config.yaml
n_layer: 14
d_model: 768
n_head: 18
n_kv_head: 6
head_dim: 64
d_mlp: 4608
vocab_size: 16384
activation: "swiglu"
norm: "rmsnorm"
norm_place: "pre"
norm_eps: 1e-05
positions: "rope"
rope_base: 1000000.0
rope_fraction: 1.0
qk_norm: false
attn_scale: 0.125
bias: "none"
tie_embeddings: false
parallel_block: false
extras: ["capped logits"]
init: "normal"
init_std_qkv: 0.0173
init_std_o: 0.00326
init_std_up: 0.0173
init_std_down: 0.00326
optimizer: "muon"
lr: 0.00921
lr_mult_o: 4.0
beta1: 0.95
lr_head: 0.00522
grad_clip: 2.0
warmup_steps: 200
schedule: "wsd"
decay_fraction: 0.634
decay_shape: "pow"
final_lr_fraction: 0.0
batch_tokens: 131072
seq_len: 1024
doc_mask: false
train_tokens: 772200000
steps: 5892
dataset: "wikipedia_en"
Each number is 50 + 10 x the weight over its row's rms, rounded and kept within 0 to 99. Layers, rows and columns count from 0. The size before them is the row's rms in percent of the matrix's.

# down: layer 11 MLP down (transposed), 4608x768, rms 0.0376, rows 3281-3315, columns 320-383
# gate: layer 11 MLP gate, 4608x768, rms 0.0878, rows 3282-3316, columns 320-383
# up: layer 11 MLP up, 4608x768, rms 0.0935, rows 3282-3316, columns 320-383
down3281 095:42 48 60 58 53 52 64 35 45 50 47 57 43 49 52 44 42 33 37 55 76 41 47 34 68 44 43 65 50 44 53 47 49 50 50 50 43 50 51 54 48 56 54 55 47 69 57 47 54 30 34 65 59 52 33 56 44 62 62 64 44 65 54 53
gate3282 115:46 56 53 61 41 42 38 39 58 48 46 33 53 39 54 57 57 70 50 57 50 52 79 36 63 47 40 70 25 54 54 52 44 54 58 48 34 45 48 55 46 49 41 44 44 66 48 53 46 43 56 27 54 61 60 45 50 40 54 51 43 43 35 53
up3282 111:61 38 59 60 50 45 63 50 54 59 50 59 56 52 39 51 52 54 40 45 47 72 56 47 42 44 42 51 53 58 50 57 46 53 46 45 60 55 43 49 43 40 56 41 46 65 53 55 40 34 46 43 58 40 40 27 49 41 41 53 58 55 51 48
down3282 110:49 51 63 58 50 47 56 46 49 60 57 61 61 45 50 31 63 51 62 51 52 63 45 46 69 54 48 56 66 46 65 42 56 59 34 56 48 34 58 37 59 47 43 55 38 40 45 51 42 41 55 40 65 39 50 52 37 56 53 29 64 47 62 42
gate3283 057:68 54 61 57 40 46 54 62 58 29 59 56 51 48 53 49 48 39 53 53 80 55 49 41 55 28 67 55 32 55 63 43 37 37 37 55 52 40 39 69 54 36 50 54 47 40 53 47 51 50 53 41 53 48 57 49 45 50 47 51 43 55 63 47
up3283 058:45 49 55 42 64 60 53 41 35 52 41 42 40 57 50 48 55 51 32 49 42 51 48 47 49 58 52 48 45 62 33 53 39 46 55 42 58 60 58 41 42 53 40 53 50 58 53 54 54 60 50 49 44 75 44 59 47 47 44 43 52 48 38 72
down3283 058:57 53 48 64 53 36 36 50 58 51 47 47 63 59 49 56 48 54 45 52 57 41 49 41 32 72 32 52 45 55 45 57 68 17 52 66 51 44 36 42 25 55 44 50 56 46 51 48 59 48 56 56 41 45 51 53 43 52 51 51 49 39 43 46
gate3284 104:43 49 44 48 52 43 46 61 58 46 40 52 41 74 41 61 44 55 64 41 55 41 48 61 47 47 50 60 62 39 42 42 30 40 44 52 54 36 53 37 65 61 69 61 51 47 47 54 51 71 53 45 40 42 54 48 52 43 58 44 47 56 72 55
up3284 105:50 38 62 22 60 58 46 34 74 58 54 50 46 67 43 59 54 40 62 46 45 53 44 58 33 49 38 55 42 58 48 36 49 41 70 38 59 54 38 52 53 54 52 37 45 36 52 47 64 46 62 51 54 42 42 51 49 48 49 62 48 48 64 54
down3284 109:42 46 40 38 38 46 39 47 44 57 45 57 47 51 41 38 56 53 31 51 52 38 53 43 51 48 58 47 48 47 42 40 49 47 33 53 70 57 53 40 65 62 49 67 45 46 40 61 56 49 55 41 31 49 48 52 40 55 58 70 36 52 43 39
gate3285 097:49 56 45 42 44 58 72 53 48 70 50 52 45 43 48 73 41 53 64 41 52 52 41 54 43 43 65 46 49 43 46 42 54 52 65 53 44 29 59 34 44 58 43 45 55 58 57 61 50 48 48 53 68 46 48 51 59 65 57 35 41 51 48 46
up3285 100:44 34 44 50 52 34 30 75 61 62 56 65 60 42 43 50 42 45 38 58 54 61 57 35 58 51 68 60 47 49 52 71 52 27 61 53 52 45 40 35 54 40 54 55 50 33 36 45 33 50 55 45 49 42 51 47 55 26 51 57 67 53 52 58
down3285 099:42 27 57 48 64 43 43 54 48 55 35 52 46 55 53 67 60 52 50 60 54 54 32 58 49 55 33 48 32 63 54 38 52 50 47 37 44 45 51 41 56 76 49 50 41 33 46 66 57 57 49 52 71 56 44 42 23 70 53 55 56 41 51 42
gate3286 112:38 35 46 50 45 66 54 50 47 46 54 55 26 50 61 54 55 44 35 42 55 67 33 39 38 60 50 59 61 58 54 50 56 49 63 44 56 53 49 61 38 41 56 39 44 43 72 39 58 41 48 51 56 61 56 47 40 54 53 39 45 61 49 63
up3286 107:65 54 45 40 54 46 51 49 40 42 40 48 43 46 47 46 21 63 40 43 43 52 74 44 50 42 46 64 72 42 40 64 55 20 59 56 53 66 47 45 45 31 56 58 35 41 46 49 56 49 43 54 72 42 49 50 64 57 47 41 53 47 65 61
down3286 111:42 29 54 46 48 62 43 35 30 37 61 48 30 41 56 46 69 39 49 38 68 58 72 37 49 65 45 71 42 57 51 53 37 41 54 38 53 35 57 50 39 51 50 56 43 52 48 60 49 35 70 54 52 48 36 49 57 41 63 43 56 50 50 33
gate3287 110:45 49 51 60 60 61 39 40 62 55 57 48 40 58 57 47 51 51 43 64 44 41 50 33 54 40 55 53 51 56 48 59 48 45 42 44 61 51 65 48 64 59 54 51 59 45 75 38 55 61 41 43 34 56 48 50 43 50 53 60 44 46 72 50
up3287 111:47 56 55 35 60 44 36 55 51 50 55 44 48 44 54 63 60 22 46 43 63 52 44 55 57 56 49 48 28 46 29 43 60 44 51 66 44 38 62 35 42 44 47 47 47 54 31 63 37 54 51 52 64 41 72 48 49 46 54 62 56 56 38 74
down3287 124:46 45 52 76 57 41 39 39 54 50 48 59 73 51 49 34 44 40 59 58 50 53 66 52 39 43 48 36 48 54 63 56 44 45 45 77 51 48 37 52 43 57 42 53 59 51 34 44 45 51 60 38 43 54 60 54 51 60 45 51 57 46 75 55
gate3288 106:58 56 49 42 47 45 53 46 46 34 51 62 61 48 67 48 50 51 58 56 63 43 43 53 63 40 37 46 53 67 36 39 37 42 53 40 53 35 52 55 57 45 46 71 61 62 59 51 43 39 43 42 52 53 50 59 38 47 44 54 57 37 42 51
up3288 103:51 52 44 60 39 47 65 75 49 55 57 47 54 43 54 45 44 58 57 44 46 67 46 76 60 57 32 48 57 50 66 41 56 55 59 61 53 59 31 47 62 64 51 35 61 67 59 40 47 54 53 41 50 32 56 59 45 52 61 42 60 51 49 26
down3288 099:47 54 63 44 50 38 46 64 41 59 52 41 56 39 43 49 60 54 46 68 56 74 51 28 31 45 38 33 56 53 54 45 44 50 51 48 66 49 41 52 46 51 48 42 41 77 41 57 55 48 39 33 56 64 48 49 50 26 32 62 51 58 47 40
gate3289 107:39 72 55 75 56 66 41 55 51 70 61 44 35 53 57 58 42 42 42 52 46 41 41 54 52 49 67 44 46 48 47 52 38 55 44 52 40 48 47 51 44 57 40 47 70 62 71 52 36 68 31 53 51 64 47 49 63 57 52 34 43 66 46 69
up3289 109:34 52 52 63 57 67 32 60 49 35 52 61 38 59 51 55 52 61 34 50 36 59 56 43 56 53 44 66 50 61 43 66 39 54 59 41 47 45 67 45 46 51 40 25 56 55 48 50 46 48 44 66 47 52 59 63 34 66 58 54 50 51 64 45
down3289 108:62 61 41 45 68 45 51 43 39 64 54 52 43 73 50 46 69 41 51 61 38 57 53 56 55 54 37 60 46 51 35 21 52 54 55 33 47 63 54 35 51 53 44 58 56 42 50 50 52 65 65 31 48 54 49 36 50 55 51 47 50 61 45 55
gate3290 107:54 48 50 62 53 48 53 50 55 50 56 47 55 37 59 64 44 50 47 74 55 49 66 41 55 54 27 47 47 40 36 45 58 62 43 28 63 41 53 63 57 53 59 48 40 38 57 34 44 54 50 44 48 33 47 63 47 58 69 61 41 47 46 46
up3290 110:41 52 50 47 68 44 74 38 24 53 43 68 48 41 42 52 65 73 35 46 53 46 50 44 60 73 59 37 69 49 56 45 36 59 63 58 49 50 61 43 53 57 59 53 46 43 40 33 43 40 46 44 50 46 51 44 49 54 57 46 52 27 67 65
down3290 108:52 59 56 56 60 57 56 48 49 53 65 52 48 47 19 42 62 63 62 47 58 57 34 38 45 51 57 41 50 36 35 45 52 53 42 63 68 51 46 47 48 61 46 59 33 41 41 55 33 62 48 55 58 60 60 39 43 59 54 55 42 44 65 58
gate3291 097:59 60 68 53 33 57 66 45 55 67 53 59 45 57 53 48 59 50 45 43 50 42 62 59 46 48 44 40 52 64 51 49 67 45 65 47 48 56 58 44 48 63 55 57 57 45 51 54 56 43 43 63 55 66 70 48 33 39 31 64 43 43 33 46
up3291 104:38 51 46 55 36 49 30 31 62 47 57 39 44 52 40 69 51 57 64 47 62 57 50 43 53 34 63 51 63 48 43 52 42 50 17 53 52 55 34 47 52 64 71 49 65 60 56 49 45 43 42 51 59 60 37 35 51 50 58 47 36 40 52 40
down3291 105:71 39 50 42 43 63 43 55 45 47 30 63 38 54 46 36 50 56 48 36 59 43 42 52 48 49 34 55 43 61 37 60 36 54 31 47 50 49 50 40 59 44 62 56 68 59 48 40 49 49 50 37 28 73 57 55 48 33 46 57 35 47 59 54
gate3292 103:36 79 54 44 58 42 40 42 59 50 56 37 50 68 52 37 54 52 49 48 49 57 29 50 44 60 58 48 46 33 58 49 53 49 42 71 54 56 53 52 58 49 35 47 43 33 63 56 58 42 28 58 56 61 52 50 43 55 53 67 54 41 18 56
up3292 104:34 66 48 56 55 36 55 47 38 43 62 37 56 68 56 61 52 51 42 39 58 60 39 58 52 51 44 46 52 59 51 76 53 48 45 43 43 43 46 48 64 42 49 56 38 46 51 48 51 58 48 51 68 45 40 42 37 50 37 48 60 38 62 56
down3292 102:58 40 32 49 59 33 56 45 41 39 37 55 70 57 54 51 38 32 45 36 50 61 52 43 65 37 42 48 63 49 74 50 45 53 48 29 52 57 40 63 39 47 50 64 51 67 51 44 44 47 47 61 50 35 51 44 33 56 55 55 64 66 51 39
gate3293 106:43 50 64 55 48 44 48 51 49 45 54 51 43 46 57 27 36 41 41 45 59 35 59 55 55 47 49 35 26 41 38 47 49 51 40 34 44 43 68 58 49 31 44 54 53 52 53 29 50 58 48 46 24 53 54 39 62 45 62 58 32 35 38 35
up3293 101:56 56 56 49 44 38 57 44 42 54 57 46 57 46 58 45 51 56 40 50 38 54 65 49 45 34 39 44 46 46 36 71 37 31 72 62 46 43 58 40 41 44 60 50 48 37 49 63 61 53 52 42 39 48 60 48 46 53 54 65 55 31 68 52
down3293 098:43 46 55 51 51 57 79 55 46 47 41 54 48 56 50 47 50 43 61 57 49 43 40 47 56 50 39 49 49 62 27 40 54 52 30 51 63 66 40 48 52 36 63 49 60 62 25 73 68 60 61 55 46 71 49 41 47 60 38 49 48 68 51 60
gate3294 099:50 67 45 64 55 57 42 40 59 53 47 59 47 52 49 48 51 55 48 47 45 52 58 37 73 30 27 52 44 65 66 41 49 54 49 59 28 52 50 56 53 50 57 58 42 40 47 46 30 76 59 46 48 19 40 38 61 49 37 48 38 56 37 41
up3294 110:45 51 34 41 73 46 39 81 51 57 53 47 64 53 61 51 47 54 56 50 73 55 48 44 46 74 61 44 45 67 63 57 53 60 53 49 64 61 32 43 38 56 40 43 33 60 51 49 66 46 52 58 36 45 43 54 58 49 52 38 27 53 53 55
down3294 105:54 51 40 53 54 51 39 50 54 57 51 47 65 85 56 56 52 64 45 48 39 46 52 44 36 53 48 53 55 34 59 42 53 44 61 54 54 46 30 37 62 59 49 55 54 70 57 55 51 28 44 37 43 52 50 42 43 37 32 39 32 64 49 57
gate3295 122:57 53 50 55 48 66 42 13 55 58 46 41 38 42 66 64 35 44 45 43 56 26 80 35 40 42 39 42 51 50 48 66 49 48 57 48 53 59 51 74 47 36 62 71 44 59 47 39 64 39 49 50 52 55 61 59 48 63 51 53 49 52 62 53
up3295 114:55 39 50 39 49 42 39 58 42 51 41 50 51 45 37 37 59 45 47 54 55 40 52 44 51 37 33 56 60 47 43 52 31 24 42 52 35 54 46 25 35 43 52 49 54 53 55 45 44 38 52 50 53 37 26 46 45 57 39 51 55 38 53 41
down3295 114:53 54 53 58 47 48 47 45 63 52 46 61 55 53 50 32 65 48 31 60 38 46 50 39 40 62 57 55 69 48 63 51 40 63 43 24 60 38 34 54 57 74 53 41 40 58 46 43 58 60 42 42 62 43 63 40 30 39 56 57 63 57 46 57
gate3296 113:57 45 53 56 60 57 50 46 69 45 45 37 56 46 44 52 49 53 69 56 55 50 37 37 31 50 45 35 49 46 53 48 61 43 51 60 52 69 65 46 31 46 50 52 53 48 55 49 61 40 45 46 45 72 42 42 35 60 42 54 40 50 49 43
up3296 111:51 34 55 50 57 46 53 29 54 59 63 68 50 55 42 58 51 48 43 30 45 48 46 54 46 62 30 43 63 61 38 52 52 35 44 24 30 50 54 52 55 59 59 41 56 59 50 55 57 51 50 47 36 41 57 44 43 44 61 45 47 50 67 54
down3296 109:56 66 56 34 52 45 38 47 43 54 51 59 59 46 59 53 37 57 54 52 51 79 56 68 43 44 67 76 37 34 56 61 58 49 41 39 45 56 35 44 54 56 47 58 60 47 54 60 45 60 56 47 51 57 38 39 61 49 27 42 26 55 40 47
gate3297 109:34 59 48 42 64 64 46 68 59 40 56 57 61 42 64 41 29 53 41 65 32 55 38 27 65 48 35 44 39 46 49 61 67 43 50 67 67 64 53 48 43 51 54 52 38 50 65 52 39 18 55 52 60 48 46 47 44 61 59 47 41 41 63 38
up3297 109:44 42 35 57 59 44 58 65 52 58 40 38 47 53 34 54 30 70 29 62 36 50 60 34 36 39 51 34 57 29 37 40 61 48 58 58 53 36 43 60 53 48 45 58 46 50 51 28 57 59 53 26 44 55 61 57 40 41 72 40 27 58 55 47
down3297 109:40 45 55 40 51 50 64 56 50 43 63 53 56 26 68 55 48 54 45 53 53 50 45 40 61 70 61 63 49 47 63 43 50 49 46 59 56 44 38 59 39 65 57 73 53 42 53 45 63 54 46 48 61 49 47 43 42 48 49 35 66 37 40 55
gate3298 102:30 38 51 58 55 51 64 35 38 54 47 43 49 49 62 58 53 58 42 68 53 51 56 38 40 50 48 53 47 56 42 59 38 49 40 61 67 66 42 48 55 70 48 43 42 65 60 40 40 56 56 44 60 61 53 46 46 43 55 42 42 58 72 41
up3298 101:68 58 54 61 59 58 46 42 62 49 57 51 68 49 56 68 55 37 43 53 79 49 48 66 59 29 43 48 50 62 67 49 53 49 51 45 54 47 35 36 50 65 67 46 34 51 65 59 57 38 49 56 52 53 26 45 40 56 33 38 42 25 65 39
down3298 102:49 41 54 54 56 63 54 58 45 55 52 39 54 61 64 56 45 48 50 64 49 60 43 56 34 51 50 50 45 48 60 43 49 68 46 46 63 40 50 25 38 44 46 50 39 47 23 57 50 54 42 50 55 47 44 51 61 26 66 42 72 71 60 53
gate3299 098:49 44 67 35 44 52 32 46 52 51 64 40 36 63 55 38 39 49 59 57 57 54 53 58 58 49 33 49 51 53 53 23 54 54 59 56 52 62 34 62 43 45 37 53 57 38 41 74 47 62 54 49 68 45 40 60 40 46 62 44 49 49 51 30
up3299 101:56 62 60 79 42 61 41 40 36 41 62 68 50 68 76 45 65 53 50 52 36 54 47 40 54 38 56 41 39 53 60 60 43 48 56 61 50 60 57 52 60 51 59 67 53 54 50 32 60 35 37 45 30 49 50 41 50 58 50 67 54 48 46 56
down3299 098:50 36 40 46 56 57 48 46 50 56 55 44 56 53 65 58 44 53 38 48 33 54 45 69 58 65 40 54 34 53 43 50 60 56 53 54 56 62 42 53 61 48 37 60 44 58 50 41 51 43 41 53 58 49 47 31 75 61 34 51 55 44 46 64
gate3300 098:44 44 43 62 49 44 40 59 54 49 30 50 52 44 46 44 39 58 47 65 44 44 42 38 64 64 58 53 68 51 47 58 62 60 51 48 50 34 62 53 49 43 50 69 44 29 55 49 52 47 56 37 67 58 53 54 48 54 47 63 50 33 40 46
up3300 103:57 55 58 44 57 38 38 55 51 44 46 50 61 67 54 38 62 49 59 61 38 55 59 38 64 38 47 49 39 57 48 40 35 45 55 73 45 46 40 49 59 48 42 42 51 76 55 53 37 54 37 53 54 52 45 37 62 50 49 48 41 49 53 61
down3300 101:67 57 68 55 33 74 56 75 42 50 60 55 47 58 70 52 52 61 37 62 51 37 54 66 39 37 51 70 59 62 61 53 48 53 51 59 49 45 44 54 60 53 52 45 39 51 33 42 40 41 47 33 42 69 46 39 46 67 42 41 56 63 49 45
gate3301 103:52 48 45 44 53 53 39 69 51 49 61 46 61 52 43 61 58 55 56 38 57 54 61 47 59 58 46 34 42 46 53 54 27 37 40 56 44 48 61 40 45 71 45 48 58 47 55 53 35 25 47 53 54 66 40 62 46 34 46 56 53 43 45 78
up3301 108:48 39 47 71 57 39 44 42 46 43 49 48 58 52 62 51 20 49 48 53 42 28 48 55 44 63 52 45 56 51 52 55 58 49 47 42 61 53 68 62 39 34 68 33 53 64 48 57 47 53 51 55 59 53 69 41 65 36 44 47 50 66 48 47
down3301 107:41 44 31 61 29 50 49 45 62 43 60 58 43 73 39 51 57 50 53 54 45 54 61 54 38 29 57 41 44 50 47 59 51 53 58 56 70 68 45 39 35 55 35 64 62 58 63 62 54 57 46 51 45 48 38 50 52 38 56 44 46 49 47 44
gate3302 108:62 45 40 65 61 58 49 52 35 58 47 49 64 63 43 53 54 50 34 37 37 39 53 69 56 51 48 55 37 51 54 41 60 37 60 40 48 55 62 47 45 47 29 18 41 53 52 48 46 52 64 57 42 61 47 45 43 49 29 65 42 47 55 44
up3302 106:50 37 46 65 63 49 57 55 55 48 59 62 44 47 41 56 37 63 55 45 62 66 57 57 46 65 58 53 44 39 45 60 43 58 61 65 68 40 53 41 38 31 37 49 44 47 48 72 55 64 53 43 55 45 65 43 54 55 54 31 51 75 51 57
down3302 102:49 41 37 52 61 58 61 55 59 37 56 52 54 57 43 60 56 45 47 44 56 58 58 39 67 45 56 45 58 70 50 53 36 52 37 41 51 48 62 48 41 57 47 29 52 50 70 33 31 44 71 44 42 39 37 48 43 57 58 62 60 66 44 48
gate3303 100:29 51 56 53 31 55 42 51 48 59 60 69 42 45 48 43 35 51 46 54 42 46 53 41 54 68 44 56 47 54 56 59 45 70 49 55 40 67 63 51 42 48 54 42 46 50 41 55 38 34 52 56 43 34 60 47 40 46 64 58 46 34 62 62
up3303 104:40 39 63 45 36 37 45 45 46 52 58 61 55 56 35 53 47 40 48 59 47 56 46 47 53 51 47 60 46 46 45 53 47 52 66 56 45 48 58 40 49 58 55 51 60 43 55 71 45 59 50 37 34 63 55 43 42 62 50 59 39 61 59 41
down3303 099:71 44 47 31 41 64 54 50 39 40 47 44 53 41 56 41 63 48 55 43 65 60 42 64 31 51 54 33 63 46 45 52 41 53 47 40 65 50 28 57 39 59 51 51 54 38 78 65 38 58 50 70 51 41 40 58 51 54 53 59 41 50 51 40
gate3304 089:47 55 47 55 48 65 43 37 36 53 77 38 51 51 42 28 53 49 35 64 38 61 49 47 42 57 48 70 60 53 60 61 50 35 56 63 68 35 71 63 49 50 46 45 58 44 47 47 32 68 52 46 40 35 49 56 52 62 68 57 47 44 64 54
up3304 093:41 56 48 57 53 58 51 31 44 54 42 47 49 52 54 61 39 58 62 31 61 40 48 47 43 70 40 42 49 32 50 66 44 61 49 50 62 35 56 52 45 30 49 42 59 45 45 59 65 65 54 42 38 52 52 72 49 58 55 50 47 58 38 38
down3304 088:56 38 46 49 48 64 52 59 58 26 34 54 42 65 46 55 46 51 61 59 27 55 52 41 50 51 52 47 56 57 78 46 33 67 58 63 45 44 46 46 60 64 35 41 50 70 50 50 62 39 53 67 41 61 58 63 34 42 50 58 50 27 66 44
gate3305 078:51 45 67 45 57 64 57 76 60 42 47 61 58 69 39 48 53 61 53 60 39 62 41 61 45 54 45 55 44 67 55 53 41 45 68 49 48 43 55 54 51 58 55 51 53 54 47 54 54 49 55 39 68 46 39 57 47 53 40 67 53 37 49 38
up3305 081:52 45 61 51 56 64 47 43 63 53 51 48 63 62 72 62 70 48 54 57 25 46 41 68 54 56 47 40 32 61 43 57 42 57 43 59 61 57 37 43 45 54 45 52 63 46 46 42 54 59 48 43 43 51 56 49 45 63 46 52 45 51 51 34
down3305 084:45 55 66 54 68 44 48 40 58 38 50 42 51 55 48 62 51 44 35 58 47 43 41 45 50 50 35 42 66 46 62 60 47 70 75 53 60 55 50 50 39 57 38 41 71 43 46 28 43 42 39 52 57 65 51 49 55 52 57 48 39 38 65 47
gate3306 098:43 45 55 41 46 43 43 54 57 44 46 67 48 47 43 45 55 51 56 53 59 56 42 40 55 46 44 54 30 55 62 61 43 36 41 28 47 44 38 47 49 42 46 50 81 79 41 48 56 48 42 54 50 46 39 52 45 47 69 26 71 39 59 62
up3306 099:49 40 59 51 53 67 46 51 38 60 50 39 50 41 64 39 45 44 59 37 46 49 43 46 38 60 61 30 37 48 46 67 66 58 55 51 59 40 56 42 54 45 40 42 36 41 30 43 46 49 35 62 43 55 54 59 68 63 50 69 47 50 47 53
down3306 103:50 46 39 49 70 54 58 38 40 40 49 56 49 47 59 59 35 54 27 62 48 53 40 67 58 60 48 62 40 41 77 43 51 54 44 41 61 59 51 52 50 59 69 45 46 40 54 55 43 58 31 44 47 47 41 47 50 40 53 62 38 56 65 58
gate3307 132:44 40 39 36 55 48 44 42 45 64 54 41 34 53 66 40 36 55 57 36 46 19 50 35 47 70 51 51 52 38 45 72 53 61 45 43 47 70 48 67 62 45 50 54 56 45 45 51 44 49 56 54 28 35 52 41 53 46 50 52 66 49 45 32
up3307 124:56 40 59 46 36 42 81 45 53 61 30 67 67 43 31 41 38 46 33 44 48 47 36 43 47 33 55 52 48 59 53 41 66 68 45 60 36 69 45 41 45 49 57 55 39 43 42 45 43 38 49 45 55 67 45 51 56 42 44 56 43 44 54 39
down3307 110:49 32 37 60 57 50 48 40 55 41 41 66 37 53 36 59 37 51 54 54 48 38 34 62 51 36 24 43 41 51 71 58 46 59 56 65 69 56 51 63 64 57 52 37 47 56 46 55 50 55 71 62 53 43 54 42 53 38 49 41 39 49 39 44
gate3308 116:67 54 46 47 35 46 50 65 49 58 63 58 47 52 38 47 47 47 51 54 49 53 62 64 53 59 43 63 58 45 46 44 41 50 44 42 53 61 60 49 50 70 43 42 39 59 46 39 56 52 49 39 56 54 51 45 52 55 53 51 47 46 54 69
up3308 109:50 50 47 48 65 55 52 58 58 70 45 59 46 68 43 70 76 38 65 49 55 55 33 47 52 53 34 64 48 37 59 52 47 58 39 36 73 52 60 51 55 44 44 47 41 51 47 45 57 45 49 49 56 42 49 55 62 28 40 64 53 27 55 29
down3308 124:52 54 65 54 56 38 55 54 38 42 60 35 40 57 52 39 75 55 46 42 50 51 48 49 54 38 61 51 46 42 52 40 55 44 55 35 56 48 50 50 48 54 40 60 46 42 42 66 48 50 50 47 49 49 54 49 50 41 49 40 59 46 51 67
gate3309 089:50 51 59 37 64 61 30 58 61 91 46 35 56 61 46 38 60 51 54 49 60 48 43 49 52 58 47 71 63 51 38 29 47 66 64 52 44 66 56 50 40 51 65 53 72 47 45 40 35 56 53 37 47 47 50 30 42 38 45 58 43 50 47 56
up3309 089:53 41 44 52 59 48 54 57 30 45 41 79 58 48 56 59 25 52 47 54 47 46 61 42 45 65 64 38 58 49 44 48 49 55 35 60 39 51 35 52 52 56 63 48 22 54 61 44 56 54 49 48 44 82 47 47 62 59 27 44 40 73 61 62
down3309 093:63 48 60 53 51 51 61 53 36 36 39 53 41 36 57 53 37 50 54 46 62 44 47 51 63 41 52 57 43 56 50 50 50 49 50 47 39 56 40 47 48 55 68 57 39 48 50 62 57 43 53 45 58 40 50 42 53 43 38 73 35 52 53 51
gate3310 116:50 49 54 46 42 59 49 49 47 42 52 48 60 39 59 45 57 44 51 65 50 33 31 30 43 55 37 46 53 44 45 46 43 53 49 59 56 51 56 51 40 46 34 43 37 46 47 58 53 55 56 35 23 29 57 42 43 41 43 64 60 56 40 51
up3310 112:31 60 54 44 52 60 59 54 61 61 57 46 47 45 38 62 57 41 49 51 35 30 46 38 34 54 73 51 50 66 39 56 47 52 64 50 40 50 40 44 61 64 57 54 48 44 80 40 54 71 54 56 44 57 71 47 38 37 62 57 32 66 40 42
down3310 108:65 53 48 55 34 27 57 61 50 29 50 35 61 40 57 48 41 56 47 59 51 32 52 59 38 49 45 40 53 38 54 31 49 66 64 56 75 56 62 64 50 37 48 48 66 49 52 24 57 55 50 64 54 43 45 43 34 44 51 59 58 44 48 46
gate3311 090:52 48 46 51 55 37 57 38 57 62 52 30 56 47 46 39 54 46 52 31 58 43 46 55 65 55 59 44 37 42 43 57 41 63 47 52 71 59 43 33 41 71 43 51 30 52 42 61 50 47 31 52 66 56 55 58 59 51 59 52 57 53 51 37
up3311 099:58 40 68 49 55 59 54 37 74 46 45 54 39 50 53 62 36 44 61 65 46 36 38 43 52 48 40 60 59 53 48 69 52 48 60 54 47 43 42 57 52 55 63 47 33 57 39 45 50 41 36 54 73 62 60 29 39 54 55 34 69 44 58 44
down3311 097:46 54 48 53 57 54 45 28 55 38 35 46 34 38 34 43 39 32 49 52 44 47 59 56 48 48 53 58 52 59 66 38 66 68 29 57 48 40 42 47 44 46 45 57 53 56 72 65 65 53 44 59 46 45 64 60 45 48 49 54 45 29 52 49
gate3312 090:54 60 45 61 37 57 42 40 50 63 59 68 64 41 48 52 49 36 43 41 49 49 49 58 69 48 41 25 50 53 57 51 49 45 55 57 39 44 58 43 52 40 38 44 56 33 58 55 58 61 60 35 52 52 49 48 33 50 69 48 58 54 60 43
up3312 095:29 38 55 53 43 55 56 42 56 56 59 59 51 63 64 62 45 52 40 30 46 39 46 50 71 54 21 39 63 44 52 51 49 43 53 42 56 43 44 51 40 58 51 57 38 42 64 59 49 56 65 44 46 60 57 32 32 74 66 65 46 53 51 53
down3312 094:56 58 38 41 45 46 69 51 53 51 43 42 51 60 31 51 37 47 55 62 70 27 34 55 53 48 47 57 43 53 47 52 34 54 40 47 41 52 45 37 50 50 52 48 59 47 53 56 49 52 43 52 43 55 57 51 37 35 46 31 63 56 32 23
gate3313 109:46 44 52 45 42 53 59 45 28 51 42 52 46 57 47 51 55 31 65 47 44 48 40 58 51 43 53 50 43 38 49 44 51 49 51 55 44 48 54 53 52 50 56 66 65 31 46 42 47 56 61 58 39 55 45 47 28 52 67 53 71 47 36 54
up3313 105:50 53 49 45 57 46 54 43 46 30 59 49 49 41 28 56 59 45 53 40 33 45 35 57 41 46 49 43 66 49 55 34 43 57 71 41 46 54 53 53 53 44 58 52 47 58 62 50 54 57 43 54 69 40 40 51 42 40 44 55 27 37 39 56
down3313 117:52 46 43 56 40 57 56 49 38 55 67 50 60 49 47 45 47 62 53 62 42 55 69 56 58 38 35 53 71 40 52 50 41 37 42 52 42 49 53 55 55 47 56 39 43 40 66 59 37 47 49 51 67 42 48 72 55 49 37 44 52 54 51 43
gate3314 093:50 33 33 54 67 52 56 37 50 44 67 47 61 52 42 46 31 81 59 51 61 44 32 50 39 39 63 60 45 45 53 46 51 58 44 46 40 33 68 59 49 66 61 53 49 25 51 60 43 39 39 40 55 72 54 43 52 65 38 56 61 51 47 51
up3314 095:67 59 39 55 61 56 49 34 48 32 49 50 38 49 56 54 45 33 51 67 49 41 43 49 38 61 47 63 68 57 48 54 60 50 45 59 37 56 48 76 32 38 62 56 46 54 66 44 45 46 44 48 49 39 45 53 52 50 66 53 51 48 40 46
down3314 096:48 40 49 56 45 43 51 42 42 59 55 57 40 48 61 53 50 42 59 53 46 44 48 51 44 33 62 42 30 56 46 42 58 57 61 61 44 53 43 51 35 53 56 62 40 42 62 71 46 70 71 49 40 49 49 51 35 48 48 56 59 44 53 54
gate3315 110:44 59 63 49 36 44 57 41 52 53 51 41 44 48 45 50 56 38 48 38 49 57 46 58 47 53 48 54 55 62 42 52 57 53 47 46 46 58 54 54 60 57 59 42 42 62 55 46 49 40 47 62 63 35 63 43 54 63 50 51 44 57 39 49
up3315 107:54 49 38 48 54 46 32 45 39 56 57 56 44 55 36 61 52 53 47 39 45 58 47 44 59 59 47 47 50 46 39 49 54 49 58 37 44 64 54 46 52 41 37 34 60 36 39 51 37 46 57 40 50 45 40 41 62 43 42 63 58 69 60 43
down3315 114:50 41 58 37 39 70 47 46 46 48 67 40 45 46 47 58 62 34 43 59 53 51 46 44 51 65 37 61 62 49 53 38 54 55 56 64 48 54 58 47 44 64 56 49 57 45 51 72 47 53 61 43 68 53 53 36 61 32 55 47 61 45 46 48
gate3316 087:49 50 61 58 48 48 38 36 48 48 57 46 48 58 53 57 52 58 58 49 92 55 50 52 52 68 50 47 59 36 43 49 60 55 79 62 45 51 43 35 45 56 30 60 35 51 62 24 37 44 50 61 63 46 55 54 53 46 43 50 67 76 50 59
up3316 091:61 38 53 42 38 55 53 43 53 48 37 49 52 61 39 52 58 58 45 51 42 39 48 47 55 54 53 49 43 50 55 60 58 40 55 57 43 55 39 44 44 46 37 50 68 66 52 46 55 64 45 61 53 45 47 45 45 54 57 31 51 40 53 39